config = dict(
    activation='swiglu',
    optimizer='adamw',
    beta2=0.99,
)
Each number is 500 + 25 x the weight over its row's rms, rounded and kept within 0 to 999. Layers, rows and columns count from 0. Numbers have three digits each. The size before them is the row's rms in percent of the matrix's.

# k: layer 3 attention key, 512x512, rms 0.0444, rows 502-511, columns 128-255
# q: layer 3 attention query, 512x512, rms 0.0441, rows 503-511, columns 128-255
# v: layer 3 attention value, 512x512, rms 0.0397, rows 384-426, columns 128-255
# o: layer 3 attention output (transposed), 512x512, rms 0.0362, rows 384-426, columns 128-255
k502 104:512487532499486503488517512474476534447496501527549551490501481546519564478497479523473477499488534544526530532557474507501522525492520503492500479456515472485560541529494499489478479514512498535524522497500491514517494506507466515457499497542523512466546501506453498474502514503503512537501456484521559522483443514521521522504522521497475512481500527521452530492482475505552503547490
q503 097:515500499545511517482466463474461513478510481494511510500505502461478489475500503521498493455515515544494474516509477497473469534488499502470532428514522475502473502457481520505493512500519504491470545499491543477504515498503517524539490502544492493540459477498437526473518515488486552468490500507492527521503515490503475502474502504504493496486486547516481502511528505438460516553500
k503 094:446487495481531502531479523520510505520530501506535550537496495481517492533479513485488489527443493481530514469529493492504470464467494482524525547511503472484516492457559591506501544478490481452536492529494466478492535523500493457530515497529506518483523527503477563492491504464521470484448545490502522528530502509501538484488517490495516511463529495469541508514512528565491508519479
q504 095:472477504502461485475496543575504522505492523498505505483504493563518461493490497539495505502520493508469502503544484512495535546544502444522515515480478487529510496451461502488509546517503494484430506466500542507471491499513502518474487501545471471537557518463545526532488478504479504483493504524509512502490487488443531516484499522507518499528502505483486494511457545490467487526496
k504 084:539492492472497545511517494479535453509495493519458508515540530538507544571485505523521507519499469484504467521464515467484493494479480454524510472502517527496501533505504502517542525513557507553487517533537489483540494443478536471505528524537479513477518497511542502535498519515525479518521457471536523526533496537508504506514500468485521466511507509494469513483513481509516468498472
q505 101:470480498481506508562548540508475487475521510518549502488487429526505545493473532492475544501493480515450505497478478512486507489520493523532497484484506500510483499443531502465485546501529485492503525520488433548501540485491520497486496479479492481506476466464554543513466486497532515534547532469522453554493480510522499518500524505506493490523495489537490497521515526515471505541503
k505 097:510524517517473488452519501483494528494451438523509514484503512485444536490496465506488500507493516492517519525526501508499521492538487503499529533485510533516505515518480493470469497501490497540499509534517521474484491469451467519513520491538455474488498486498496504470537445505490493499484491485540483479487500477476504471492511471455482508519490502426508462539477500507501516504459
q506 105:492513498508492464497484471487473527487562497518572495504453497475457508485530501557484491482495478551499512532503491501501480541500507484547471464519522519504536542523465505476505535458513486502503449494492524528508522467488474543485549525514488559516482490517519511526502513453474506488498496474476501481505509458486493491509491503456547524474521509495489462477518533481497498481510
k506 098:475509453529525481479517453517501470503502500514491504498542508494500488482529504485524475490478501461443508475508481505528483470507495509511521535509490454507521478446532565517543511568532564509491478499484517513489470481508545483458514442491514447544477506481495497521498493503479486503509526458552474548514532502517472486506479469493472502509528527474498522582485516479504465496513
q507 085:513509510556506539517511497499480512485495458492508471506520494464462511502492500522480469469525518530468491479506500513541471527500525530487515467523535509530480492519502506515492517479461508529486500512486524473511515482531485497512490491497464501518462475514478517497512504486501528486514544474482534507481540552512440525501461480466492487466491515494458456470520535446499478512494
k507 106:508531503532524464499493502542474461506555512477493509428518504471520515503487503496461432549456479490503470504481461503546478476488465489501516518518467524499530513558484517483530503519517483486508539541505480505500485522510561486506486506485471500541459511458506485531453477485493489507527497455486477503493519478549517477500509509541535457505462438474505514513556483503503526496532
q508 101:560584526505513497508533506481477472515499466466516490470529524494494528501535519535490481537486530511501499537473516468493493516492516535521487502475513513562485494486492467505453510512528511514485491496506518501485491505524524481467514474531507542484514515472516457472506523502512508459513493475529466503488536541495483481536500504541478491467488484505480507499493521473507532482479
k508 083:483511507507515527543489550474521475500482497475530484498510511496523497513495504515465520540478499472506476464508499474475491524517511495507481487517468510485546481504491500495494494535423488506453471504482473519518509468528460493529477562489493479488516476496518540505523465500498505514513534511496529511489506490485474517464504504477549493515492445528492479514525477519505491522527
q509 096:489451492465536492539547488496500485490516538526505490511475480543520498487485521543496513508511460502508484487440475513500504517519533521533455536474516504504528505485495520524480543524483475497473481518513459525495494502486460528464549525493516481510491512482490458506470536510551466504475465539485552518521552473491538510536489473475532482526495475488508539509457487519464460518503
k509 089:519467526521466487496485505484508516513472469475515464489555493440490491485530483540511524509519495551534513453462533479465464521541495478460488527436500490488519530494466498535493504493513503506466529500472513530498504530490486467464528485528467481455516498492491527493530470511519487475463457528499486477487502486449518482475499478510532494499506517508528478517515508502505501451574
q510 093:526529451523545465506490479478480539530482498493459485548503495480519489540511516491498475492486492458496476485500508489499496461512468455500474511541530464486481493508523486511511452488512516488552488479482463484541486445518446532486503501508516494479425487523457501456491520484501553494520536495485522500541502465514505537517516496502496493488499463468520523484511510490496551534457
k510 147:518501487499522489494464480512488504504500519495467481502492515521506456464533546496523544500502466471481497422489498495472512494545521502561457528498504493499496505482494503549540523471513469456498489435477554488490486546507524501521531553497499523478480480496512538501517469541508492481502504572497487481514515461444519497484498495497516518474547486516519498516477535502468480475530
q511 107:507466511493521477454514535511496480485496502503497547465471509518533555516505562487498491476531500526486507505508498502476476563498521508482517485443493491523490501492481524515508501464504500475460491502469448494481498547486513466492479520531460492546500500472478484504501547481507510486484502497488513503487517460538535471514469511479461487430484550502496504502488493473513492504548
k511 097:484477522524488511531479485486480493496520468440532496527520498450488502492457470509467547495497508520503503477484543494505508498489479476456518509535501533493480503519544496492496474472415513441525517514534518526439555517529454452484494518532507545484461491491501525520529491513494526493500513516446525489501459502491481489493542520472512510511492469537518504450513512542467520562536
v384 105:551521529421483479520533533507519502493503484497479537552525443491443485516511476555460519491468486487458486516522509462527486473496504430552512520478463503495449465454510463478523483525507501491521512498512491455537497533516534481513478513517531482457493520504510490463540528482519479503478504464503506512474513479510484528523456488490520422521476466489520540457507467488498469475476
o384 097:466504474519527514479477488495487489524444487499463488523510566467515461532484486484514482507511542488492511502472481478499488536514494534466502528477483520512486536542499480518507510501499530504505501498494518472483490519516418509519516495476480499493479482497499501480491522545497515482492545576492493504474488505477538482510518502501478523494504502532467491543532454435517544464502
v385 096:529483506488531505517500489474480479516476486445531501481477510500509486502509552472485505486511532477528517463537499481478461496499503492438562485493489492495480497504450517514514465500498474494509525508503540560513492506464469513502554510484497521490485519479501536494506471501504478498479463481547486528478539527471462455524525473506498456502488528462511502490519516503515526517521
o385 088:495484491512517489495487474512488530508544525447462505515518506491511485521495450508516478512529491504478522532483501465496484479474555504514467493475477449507508516536539526476501485468488491567493491483519529475479486466483487489486492545491487502474520534535500498461539528484507525476477527544474455459504450458478560489472507535504462537480505486551490473506485519474535503457466
v386 111:500464534541502482514492489527517500498482564502486467531519490513484489452528480495532493509503507518518492492507485513505470538485466535450516494496482482503512483510520503497494495473499508483503491485488488545499538550522519519466498472480494505502530501475520450480501488527481498487500486528488467524538508519532495505515490457463574479496509529575465507472520485483460480482480
o386 083:497501497514488513485476501530476488464516496483496502509495499487504542507471525521452475437487510538445508508471513501486479544519525515521518471478524521483511500480474522468519509537492458560497513516465530516533490485525471490516488514524459493526496506545522512515480506496511494517529514448491525442497451505446463546482473517515454519531487503524538458507470504487505469511502
v387 105:491495462507473508504465528517502528467500500520534498549502491512491475452489504471513494484445482522479513527472505504502508511510466502522493531451497533481529480484489476478490546503490501494520524482477486559533543507512450497530494486505519504526481495498463489475492486508527478540502508536460543487476537503487471463520498535506507473509509443543500527474510476508470478523483
o387 093:488540490495486490505560558531536515534485512509441473499505476526453544480495498507482520534557462494507475493509502491546505509514495470493484487524503503523485502487499499509564492512503544477510468514486505454493448518492488525527506479490469486524531523491536517470523500517475493512513492533531541515560488467463536515495538446508527482519483464473505474469493505496528534519504
v388 106:531494521526456516511519457440516468492502491520509503499495518509533505451454542519479499478460472514472527487522495469510562513502530518515486486495530504474507539515514511549500513494492517467511473500505496490510521512517531527497509463528502534460526493529508532476519501516507441532496505518510512527500480523502540548525498497476530533526517473448500524505518490523529499528512
o388 089:454532558528498520490498479517457502461499503504538520523461496454490502506544486507497463500476500514496508494486523492507452541487507530525556486506518494522544515523469528460507543518468449513399494543515532532523518488476469454450524544509518498535458501479539483534518487488475527430489506455486514506490518536455406481478475524513486505463478513507482477518528544504481499490492
v389 105:556487544512423522493507525438486485486487504519511477480493460542547510496467482497482524471505472492472495503511542493498482521515498475523496483484494494488539529522459500522490498478491416523507468470499552487487472501498488547400516544515514492456493503517511467469501517481495500482497442512551493502450494511501511556441518484544520481483542517528490525470520460477503508517494
o389 092:504519513553538519504459475517516504527510487499528527561464518478498502517531495526538471511502528556490478513516471495467512545493535536489511509533510471481493467518550464510518497556485512477472472486493514535477506506507515475485497480450465527508481524507517487494553459507505535475459483488496502491476517491480470461560465520519484534446447477498527447505503563465506488483515
v390 095:513456490542476547510513515490479507515496478475507514504478473492510499521474508493488509459509479513500463512506477472493473540536525465509523477514562505512531533493498548459467489502516480512415459494478490511533510501554485509518469507500470484460493496549488534496513473494515503513497480492475523494492458524500510524508489518444511521465513490512498536486486487493532481499472
o390 087:478503491521483520486497490483483507460481486489517517517483516516454529465536497504440460511478478483489509498517529497527461495508497509495498495500541458486500473509481496507529547464479519497532531524500517462547502506478498486506516517513507511507509514546473512474498481508474506495504483475514521496491535493481443502465456478497497479491482487505497458462502521497514496522484
v391 096:478516514525512471474481468520516486502465492483515472491465489523557498519472460539490498477525523520488544487483485508475491517536535503489469467480511512515518520503511465509467452458502495512488517491494479517474493491502501484509463471485508504462542468493494471497492498510460488511511494478505493500586481531521497478504466487519503549501529582487513545519469520471546521516505
o391 092:491483470550500505521508531493484536460521502504555480495514505493452504478557538494473485466486451544528499494512495493516489481495471483513528489507544495527549472526501484431489522547532507477496499493489489539486518530545536478488492481498509487484460517512487508466496482498541535506543489487516512502452501483470479538484514524521483518469488507518478451471469504492493483473509
v392 100:481499464494510493535496512564483480478517492481489521514486493466447499472501534482502475489495527500482460510458468522495471471501469512524524471501484548495486502504478500524527484510502497489506465510479460579463472479485497489558508492484470481510516513464500504532493507524533542529509519509450514466530489491500504461476516504475527456493482427476535464516525494510480511538525
o392 093:485513477493502456491521510475507529533551543471488465493516481481528526477494470530483518502491482455492531512479533482552548509515505514480449539451494494463498484477486536437499523505511501486500534526486488483529505561503492509501512468506491515510566500484497518490500483533481436490499474505545469495508508479487552479501550485520488509523509478512527515494454457478479536449505
v393 102:495524526445525528538493506495518503490497521502514501452528466527480516525475484464502539494531512508503541499491529479503525504514496456522495498487520496526484483440482470475500493502467523556532478533496509491445531504485518493506458498525520484488477489495503488499507530462502490502523520498472483494514490491540503527490514473485549503491479488535512484464528524541568522554507
o393 101:486482461504493504495528505528517524556479508468472474552509482458502511500503469517495478507497450466527451529519510485500502440475500486514499524550475519484524520539544508487487510544531502463498451491496469570503487465517467524473527514429534524506494511472495516464504502532517500510495511494528472527498532486487515472498540502502461488477467479471475485558512468479466484469476
v394 104:510518494486523497483481504496510503483509487538479455535485532534510513545529504543499514510503481518492494484494550501504507497476505532481511529557476477502492491529508516494489484507508462511457515487487500486503561517511503531503533501498514496514499489520521444442521506495484503472514514471464505511505468492475584494505488517477477498502499517519499518476496495440422469475460
o394 090:494464517472470490530484525488492490510488473492561597478476475470505489464456488490517468524479518509474474497534452537455518483507492477505528447480488494474532460484513484519520525450491474442511495479495499518501481546495502494508478497534512492513504490510504490504432502455527499547475488449501518494488491512535462463478452488487501533540518509467471507497522495524515469532498
v395 102:535498494491496495519529496479529510493516512494479460471573442497500487502532509508498519485534500502517489523509505559505460556480539531475525515468520489492485481516503463531496469500501465506488453493475537495500423482490470510481517499487543521490502511556504506535508513537510508482549503490500476501512543505500498501428532496533500490494513498514500483486491478489544521462504
o395 094:514469470534507473511497477486508503534512501457539503498472497484506495514508518546484488497447487517496481556501496478491529480514495534516500480530512471522475472519550489498470486511520472524513491468526471517489560538515497483519481501448480512497499490501472514468501489490491555484466489524507441508450489514536505515543521504459462539484497520508507471487488509477472525484492
v396 104:533488517513500472487503447476496506450475533537491501510489533525513529493535548488496492500524502492513507501507475497521556475510506537485495464475541509475546518506481525540499517457529473484495484484487497537464487476513526539455523497499500506479537443538538486488477483535487517501530456490536478471500495511477509465523520508499451538507487562487481479488467499443456523523485
o396 086:492512548531467486517481487525508466474506505513559508500483492509540495492529534514505493495494515554471514499511491468471475584498497548494532464499521515543500449462480481485520527557508487487429505502519516491504563500505555475472510483511459531532510493469517484535535511499494519491516459480487493511488486534506463484517481527497521519468501516522484526476535536521498480496535
v397 104:568489506544464516469487542489521473457510454520514504505545541493505485498520492559467506498517507511517484481514524479495489513487524529551504489468482494491548480485476528512533473499515478448491524500492498495455555499493534475496498490513465525484507497542513513482526495509489484514523483482517522465483511486482474499480490487468506510469484514492562456515484480482489548492523
o397 094:455507541526527495530512463532501544487508503479501498480454522474540493478543529497505487479506507522480555475483471476507499549487523540478500449491500468529487494499463498529496534507513507500431521499533519514522501535465492481495542499499499496491471489475520504504528512529504506448481506519479497532528499502436482465536464520495495501442511473517463557483505539482534492455513
v398 099:489517491488573480515478552527501489453526508516473530519474471495474487488504493501491468519503505542501453523514483486502506476526448515486538461494526489504524480464508554479516534488519496481494460504522459529540515535497492490456502521489441462518534485486461527475493485496491539529515482486496433488506480464498510486513472494497494500498505509494524517494527494488444533480507
o398 093:507505514523440476482536509487487462510474502476538466456508504560539505470497568506487517472505524499480506527491497501502468546511493531490443517485511499519451459533455484514490513518510520492519552508478473494503507462515492500507480479513480563485519499497487483527501526553501450482537492532485508514505514523514500476535500524492521511510512520504473542488512494512519503469487
v399 100:477523518479485546519502479514505462513478472501511495488498464513540486528463487527466477531517521480536510480546504503472491462510510492482550503496493494481494458521463526477471515471472479503478467473478530494480462494514488478494522500480482517493492520521492520496515532533507443530527455491524531522525454535503510478463473495520573539512545561490503539461513511521519536490522
o399 093:517473489522567485489500498490518471492525505521514463544514498490469537508500465512508519492518494492484519507496543516528476502486511486497481548503517448486426530503522484518505516511490486488526500522527495492516511526516512514510488484517505525496516498499506476491544489480525511489480540475515513511481503507515490516517535537507486515466493469478489459546522540490522460486493
v400 092:510512467543510533462483468472486496488501434495504492523465477508516496502516488518527517520523535525505500521496465511497460525508541488467499449472505514523544515516474515522487545519533474504521516465502494484491449472516454507552503501469460491507504517559453514514478484523511508482517485495514478481460516523468537459528466563533458528466495549478494476463516438465471502481477
o400 089:518483517516478504542514514468509527471479511488481493490511537527482519480508526505466493489535506500514485505517488455501484494496478479476508497476528455506453499480469457522523500481509578483520499517491527447499492504482517508492510501526489532469482491500494537464574514517498523531521489564489496498494516490503491520492469457484507496481525503522473486476528514525546506518458
v401 097:497513474473514496517471483557536502481527537540494472506538502490494499475512500486508492532482491483463483494520471529522556480486485530534487480504487534492519466502545545535569491557498496488497521488494452543503482484515547502509500464499499502564498500480556477511472506492494491533507530505513475526517509482492481488511518506490462540499499450533484454519499499495474507459534
o401 093:479471548467486455503499512544529472521520516536497480478460454528507536521475514518505558489495480522467534478483515495482525516529481512504479501510497546536502504456486500494502493506532530458487488493499459484469542516501529490499518470524494476530538463462538497537473531536512493475497493495502504513518496505492514495525551488498533500517504505509521526536481490534451507487516
v402 100:484513559478474496511497541498542519446474546523529473524520475504541494490458466522487514546515500501492465517494505485507489529470488501490461502515474474492489498468550496532490511481554509485536527508508481491511488551515513526516533493516562515488504474509531454499495517490485509470505496491475507510472451483494552502473475526543488488536525517525463521533476487452475507455524
o402 092:524529525500514520505480508527527466516454464541540535520468520500477519493490548518540477499505546532505526482540496519486503479512478485511551501484498512538519533503476459529507502525496500483474465518499486539457505474536467493513506494504481510502481539479484507506461515474531515530495542492484526522481468511514460505506470474510522500494492515496500488514510472511498484510482
v403 101:483503518507509548498483496473456530525543515521528471467508485501520479510444459486542518513509507508475522481515490507494467532514517503500499474555530489540504518496552500481436473495504518512488516486484481511519529487524445515525476484485541523488473501507474490512489475527491522514485517514467494523485481507507538517548504553495505551499492480553482478513488524510558515485503
o403 090:497516465503469526547532537483491500494445465507500533482501508551428527472513515507473475471496483484536481506491506514537492452497500452522500495505526491512497513499502506508513505461468503543559502527499492517523429445522512518486514507511520491474506523513474520503463511477482510536518518515499534496489485507529455526484474420476519468513507548485479512490499477510490509534462
v404 097:506514542528513507489492495523545504492490520524531509527475467512488492470505502516525516526512476516462479521506517504513467527502501523491508503513469536445477503475488497501493522483517470496486503501486477540568514509486538540487526469492492531482499501500505491517500487530541433486479542531480502547478532527470503498537511481544579541482539505511478509493524492492503467463487
o404 087:501509494538480498524491497495459515502504500483515516494482499492476508483501481525446472520479507533485501498489527489485537526526495536482480473480542476537505475523490502477503497498489453510443480533481511479485491491534447499512504522499452492557490488540541507488509556482477528476488485486515498460508486506508489535484501456481433489530470501513523465458486490491500502502523
v405 101:485505484453502479509489490483485514512449478470522538495463502490506523558520560500467474491528515485500544496511505529503510495513529492491518498526493480498479489540464503525500484506471471531480471501480505468531438493464481473500521508505489519487503507497480512539511507506514468492488496494570507499481516532514460499492534500537480509468513548452501490454477510503557509521496
o405 088:507488470533527513521532469480464505469548504427520488496496519483516478513522451480509506495464453486491489516475498484478496484471517548507486491518516488505492490511501495469464484462524491503532499512543497540467515507518520500493477500493529521474457473522510538442518500481482545496487482505479460518473524503519511474509526498481469519462498504501476486491471534486521526485513
v406 093:541471544528537503448497478463472491490477467506526493508505506458493522552524488522490464530507496538500503517549515475505483513509472491449519500508500416520498491515501489502467511488499472505504506509508530456558491514507483529496498498477534509474503482477484481501525473526503547470491495499460507448488500518493532508506521515521457505495439510507494465492498516462501502481443
o406 086:495521473515430526521479484458463501462472466497526536473507526523478407462532501501502497433503510474487501498522437487490502483466515522535504475465506505521490492516510473551496490456507501540511487485518522509492480468508483535484480495474489498477455512519473493455506551470512480511522502514494472490447481525493460493502444465488496539477533544491504483472529486500538464506498
v407 095:519494506489501512477523489494539475487477545523529465491515476554491474488508490517538503535532484493514554530504511538505479544458512529499492512455504473500464495485492441514482514485561494487463554495497520548537539481543481533523495457502558531481502484484489466498538514456510486468481479504448527525459492507504534506495500573524511536516511504535517497507502507462500494480485
o407 078:507536515515512520555508522518514494468453484525475529547499541506493530491509526521500472488504503517507483476518494492528486510500533489508563452493496499546519535497501492536534482509476524514505498544524503524510481478488469497495533515536478471512467529523516536478483509506485544531517542515493516523534471501474459542496453448492519493516485522517413469511540480481511477545464
v408 100:504505506481518466494511520500477534500526474500500578490503508463472540507495507458534479508478492533548472528492504463528523469506480482543496507515521510504452508460549470466480493458475502513514507526528459483502553507507543496475465483504511502488472482447505519506501494489485514534492563515438504474484484462506492496526565455463502452533472468478470520479516512526478503488499
o408 090:460516501461462492468493489510495453513493521506515499481493447515524471489492480507500511499486511433488517501510494501518505520523490510527489575476466549495555478507506513494499531513487498486479493509446474507505494479508476509496523515486492518513538495495526441547465506531484454490521474446505488515513488496494519479474513525532516481563496492460502493518503495519472492508516
v409 087:526455534518476511492505496480499530498502551505544474497487480476515483495497468565508524489525482536479567505520500481506475538502543497479523470468545468492491496498514495516504512483545488514485499481506525508571556476502491497463501522509479540411535469542452470512491486484481457504490484484539481486494501510511516540531512510490461524498538535537489497503486472499498493495482
o409 079:513530479557504519518507457499484502445480455480489519499512582497513505506530525508462471496485516516490489466523473501502467527479516534487548456503526487534514519519467484503495502499498500551487507508521531517498486468502480496536515525528496482506433504521475554459503496518476543492519513547458504534495492512459425521499442486491491509466485533554456484492516517479526479501492
v410 111:477462476489515485486490523513444506505529448525479520465537565499479541522513537457537480503485476533527525509463480480508525506531484517497499542513509512506522510536469498469516521509499459514514482508502483522480521487541517523527503470522550487479479475449509480471473429478501522518484506506504495511479510482493485503512518500533487508502493483498476485525501526474441528520512
o410 101:516493527458441471511523525491538512503511572501488506490503442556533489505521536526496521511524486480469477495561485510509504517516473487559513494472482519524527490477511531509532486519500524493500509455493490490490502538479503493501510486507494515501523523491499470508511518507485463511515423482554477486549486483464546475453476481485496506532505502484528528499510475503497506514526
v411 107:439516528499505482490504493524497525537524526480494527519477499501539482490517505519485476536518502499489504513478525495456454482533497466536498499513473503514480486484494552540529497537496500495512521518546484489509518500487517497490503530507475488492468499487521453515472538452522509512453515501464528483515523480492464501525505470485482489476527450529474509496485486483544529501500
o411 095:530516443476548487476530461507514529534497476499417495457536533482521501515479452478526464494510525488511488492540460512485518462508545471408477521550477544493507530493481474482459489463524504492504488506494513547485473503521489533529512485481523491493501502513455548472513503541534507511497504538524484511540490475474527507493491521538491460455491508535502513489438502518500504480522
v412 101:560478537498520529482490486429444508478514450501494491469514492513534527489471484499493470556468472507493516487510463476493505525491491495478497482471528469487536492506536517521439500522526468515494523495507487493514505481541494481497495490554493500450481493536470498507471466547503479476496451516526505494429481534496490520530474541500493534461503513478467526447507473493516509480507
o412 091:476523508544458498537505492495501499479470495494502535524475541512482505513515481521475503459514523522482488498491492509504453522486518507494495474521536481537481507522480477506506518481435523557495489536515543514501495443479522479485529542532482497515452492490511483501569465502481529480481516507481506501497510487523453519496477468490486481481510499528475495506513551502504503523473
v413 102:501514506493477502501516489488514505475530520517505505523483495513499529458530503540491470516495496470508496527473487482501510483501470519499443465448498521541553448479530556521512479508486470485499503503475497468466530507494534500496454481507477526487541463475526503525473513560491526483529486477527490495484501489464490508495491510474510497477520497511502500494515457499459534507501
o413 088:498472534518458444499489488550523516473490531464488506476480475457577489510518523529490500492475504504470493495547466486488495550531519562506516531500523534540540516500473504486481490542505526514480483541518510568501524499515498514493526523520482502540500506463508483507545478538529482474502479466485498527497541512468488466502499525488490527479497501558495499504465550499489505509549
v414 099:482465513493488503543476508510509518496494541462540480501452443506504467487469457458512506496494520515481538499475510503504489529502510488458500500470497516501481509519461466498536555488484513521516524497462523525522527489485463478508471477470533509518522494499490455519523473464501465522524512502437498478505487510521474469511504499528512488508522504542493506467530469516534473521501
o414 093:510495452513508532504550541520511511528470497512426471540535502530458522502511483516471506491528424478534470482503504500537497459493475468545481487521507490521498522506529516503512499509525538472532471494484458481478475494519501535531505510499501480492494534520489552445491494520495516521523522538550503535509505485435518528485534490510498493500475451488501428533491469492505504501476
v415 094:509486536454506487526514497565563502491535543478481474537499492509529520510538504507482480506490524489535483509528446490551549483483483521468486490503450504497505452484488509474518545536491540460513494512509508503547524489469523515510494486487481496516475471471501505488524484498497496515514499500499470521532530509526477484504476477499506510541521504493463507505526498472426476446489
o415 090:500511506480494500483496526486479458491494512501487483512490495545456516475478494509530561507515484503487516497468512508496490513521472480519493525471487512489478520492528502509532470485508515508535490486474485444484506502526480519505467472516482514528559501510523487549443520542529497510544529541497516471513485532507527472504525491484519474570521494464556477532507463568510496490509
v416 099:528469515519461502515518496487452510536514460486504513478536476453547520549484482513481486521497516475472472474512488472487462495500503483470526494515520488508498556550479510480460536490491499550504512481496578469539491483505494485505515572506474495480455497503494503483488489496491491516468447488522503527477504472507466505479496494484442510513478494488462504537495490521508539480508
o416 093:551474446513513494469512463454488482518484517476485455508517557540480453490532480484521529461546502498509509517503488507487489511484496479517488529485514468484452498512510450549488448504511501519521488467508502457488478492501500493526485532496513508457451525500442471481535471479507495490491504542493479493504490488480534497524487519481518493503530487518574490512521528498528465498502
v417 104:448510483510474536521514505532465498497524527466508465529451531471455513516472549417507514481477536444505510483518507487510495463491496464498502502550519481467479494474479495458512470503479554484532487507492490519472503498492472465503521485499547518540488491492530558481510436522491507452493462494519526512486517501481521479470475520478494476523497517505508467477500458505500481559528
o417 093:502518507496503496498465516465502493516533479529509516503549448525536488492479499503532550550488504488487529504484525475488526508521485505527487544482456474488495492491515502499512474467494490532485492539525506481535491511466518503488502482472513493518574505509514456511518537476480464516486528505459526463506486482542552501520529506511522489551494494481513543491526523490504493477472
v418 088:485533495493479470482464510531505484479486538498517468502518504503505492521496466482478508492471479499489516488531518501539482510470474521493510514526437490483504457483454449482473497504493557500484530504524496510473495505500510467529479462514537505538479554497475495486506533489458515488490519516495535490492522491474483488468474545538558479498477474459514464514530515511497520494473
o418 077:512481493476545504504541529514535504518492508514465467524504485518484508503478489507522537488527516462519489492497489508522530473492471452512485535479473502468462543509535522508511455488498513481542480465472469475460457513495460526511486496474513489480493493508514507489488488525529486511501522511528493477551492457511539511502525480500490490550511461468540499533482450498499468482491
v419 093:544466507488499546474543453475479493466550477511498535473490499484498506495479557503508476495510527497513529517498476504516507462499506500503499518473526486475480507503523513491451496467501472490499509518534511505487472491541473532471496497499522545475491456514512540534484433564514461494501469504502505486473470471505505508502491501478491516501527538479487492504492532459478535507515
o419 096:487534544547469473494460491480469483485502519503533476500506477528500494487540516503504513467492495512512505521496513463498480541504507513486530511505519473555494464503499502529503521515473510538497507520504542506548552450466514457479499514501486499516508505466502419510558531508461507497509509498474487504472494527507517485530503501489534512476502542500466513470551525491508469491501
v420 098:510496490517477513516509475476539481542521479478485481490518508555473508461481502534487518476486505487455460478497511515519506486507501483462479519480491525483478505517504485506525506523480478477493487501513527468474447464484512531524493519493464514494530487509470467517496568478510483535477537498490571497567532521511543481504500487507529498470476462426540515510526482523534463499497
o420 091:509516528478531530495469497488487543476484500530466504525466523418429504554477465473477456480529548481521492493463523483493480463472521485478511492511488477454498567495500524511482487487480509499519526530476524481509501482536510480489514492503528468507503502479515505488512485501507506496460518494533494467468488510511511537486493522516484466473523472512506491516498480535486513493484
v421 094:555481464534469548473497469476474464492497470508478456491522461514503520480516488601503490482518519500457522489472530497495472533509545521500506499480489516511525529536516524533502452532538442481462508466488492468503481468552500534478490508488484511447515492560486492455508519539498503523526488467485484481513496532460547508472512501474472524459519553502514471458490500441495510442511
o421 093:461464551506529480515463482524511529489491494527510521487467509490521512506527506514427478487497544523489504484504462509472483517500514516489512480488538489537524468477464493512527543482517539505502529463497504502525520550504512452494525509530487479503468498481486524499517488489504533488483478523482488488482503481479451523500431530491519524441531497548498484493502532480508512483511
v422 096:548486482502484542512480521484459499483554498533480504539489480520478450517496520508552523530478483531473513469489491494486491483500495507522516493454483504507501517469506481513509533491551480520466490480529457487504491498530478544525490491520521503517527526498455502473484509524503513540532514473489500494471502495459491492487485512460484481484517499513503505471521473448471462492506
o422 087:479509511509477485509542525524540516488500529504492493490492520539500537450534531514464514497536519492499488503508449466533518578533515498476489474471535463537480473503459474559552535504459553473529543528500506478488483489473487494486528490528504516485507479487539504478553490532474490498512470546520517514504534520498510497563475493513535497492495529506464494492511493499531539506460
v423 093:510520501463469521497495474508519473473502502484470477524483456501481483485490472503448506537489517514482480495475511517484480518511496498466507506494472514497484470493490496546546455550515485508504480511515501488456486514515492487554497492487484491470481510460513497512522498530519499532527498461481514515538511491462470515468549480532518443509495521464489513443523471446498472548519
o423 090:470474498438510460496512512517528531548521513493520530499450474492518533510494506535534478506495485452505520483510505469522556477523511463512484565511488510540535498505506516508502534463519544474526486511509449543492534522491508492463526493496547516482543534479503486505470504503515495469473484495550450492448553470523529489485506507507507488521516458523503500572465538511473511461489
v424 105:481504504521502506518493489525552497510457528502518517465535535495504494458500483535498498452482494524539485520458502527517519523504486491525496498482539515523543471510526510509507517487526517480507500504495504505530492478495507502460491489475520520484523485488501480497495525493483497518471487486550502478504463498539488446532481431449527516487491502531522509541508475482513494491494
o424 082:486522499501473539485489476527508488415512465489495464530500534465486502517495522490483514469483521529471507483479535497509457524493527543460555455503484573510482498483464479463503501509522483494477504512515546511501496502523522446522516492531500499490491496500504520501472522523484509497519512506462516544506504505456439535479506515527511515461508499532482495483475489494481503500497
v425 095:461526460508524529509470536574529490492532493517474532543534509516496477536528523506455489496496491510538476507478502501459510505500513515500489485541500537496487536485489516524489496484525458518507511503531500537497516527495493492566529522481491446554502492484543528492496509522484512486483511469469484507511515465487491460495479498518447457509523496506489482510478497475480497458506
o425 084:501476537458476451479511506496481520508523518486533464475486483514486488456479529452542490523499510482500530465526479501509517461540478464493518510468493467491496474464490534503531536474517516473505483474484475465498524533486547488492497466511496519484536502486493496509475502474526493517514467504544491470505503481488549467486495518493533501507539515522531536482455492510501523507523
v426 095:489518483523507487482525462512507481498527504496530523472530549510497546528519495473535518471508487505520575510534523488487493550529489528479508495497479508471509507519481465480479513487486510492496482523506518533520521507489494579531512484482517502482512526503503492470513479518483502508522479520503452551463489486496533478503505509514525517488519514517483492538479497505539511450510
o426 090:513470510514511519506492543480495511504520500520482477504531470497500472474516528482504490497515506513505476497494490505534502521463505494539513502469494502537518489505525517477510461536532461511475503474489486455521452513484453488483475526489455503489491479521497472507516535506487529506510491523498509438533485470458483522513496498476447537501476526534532448477521447469515477513497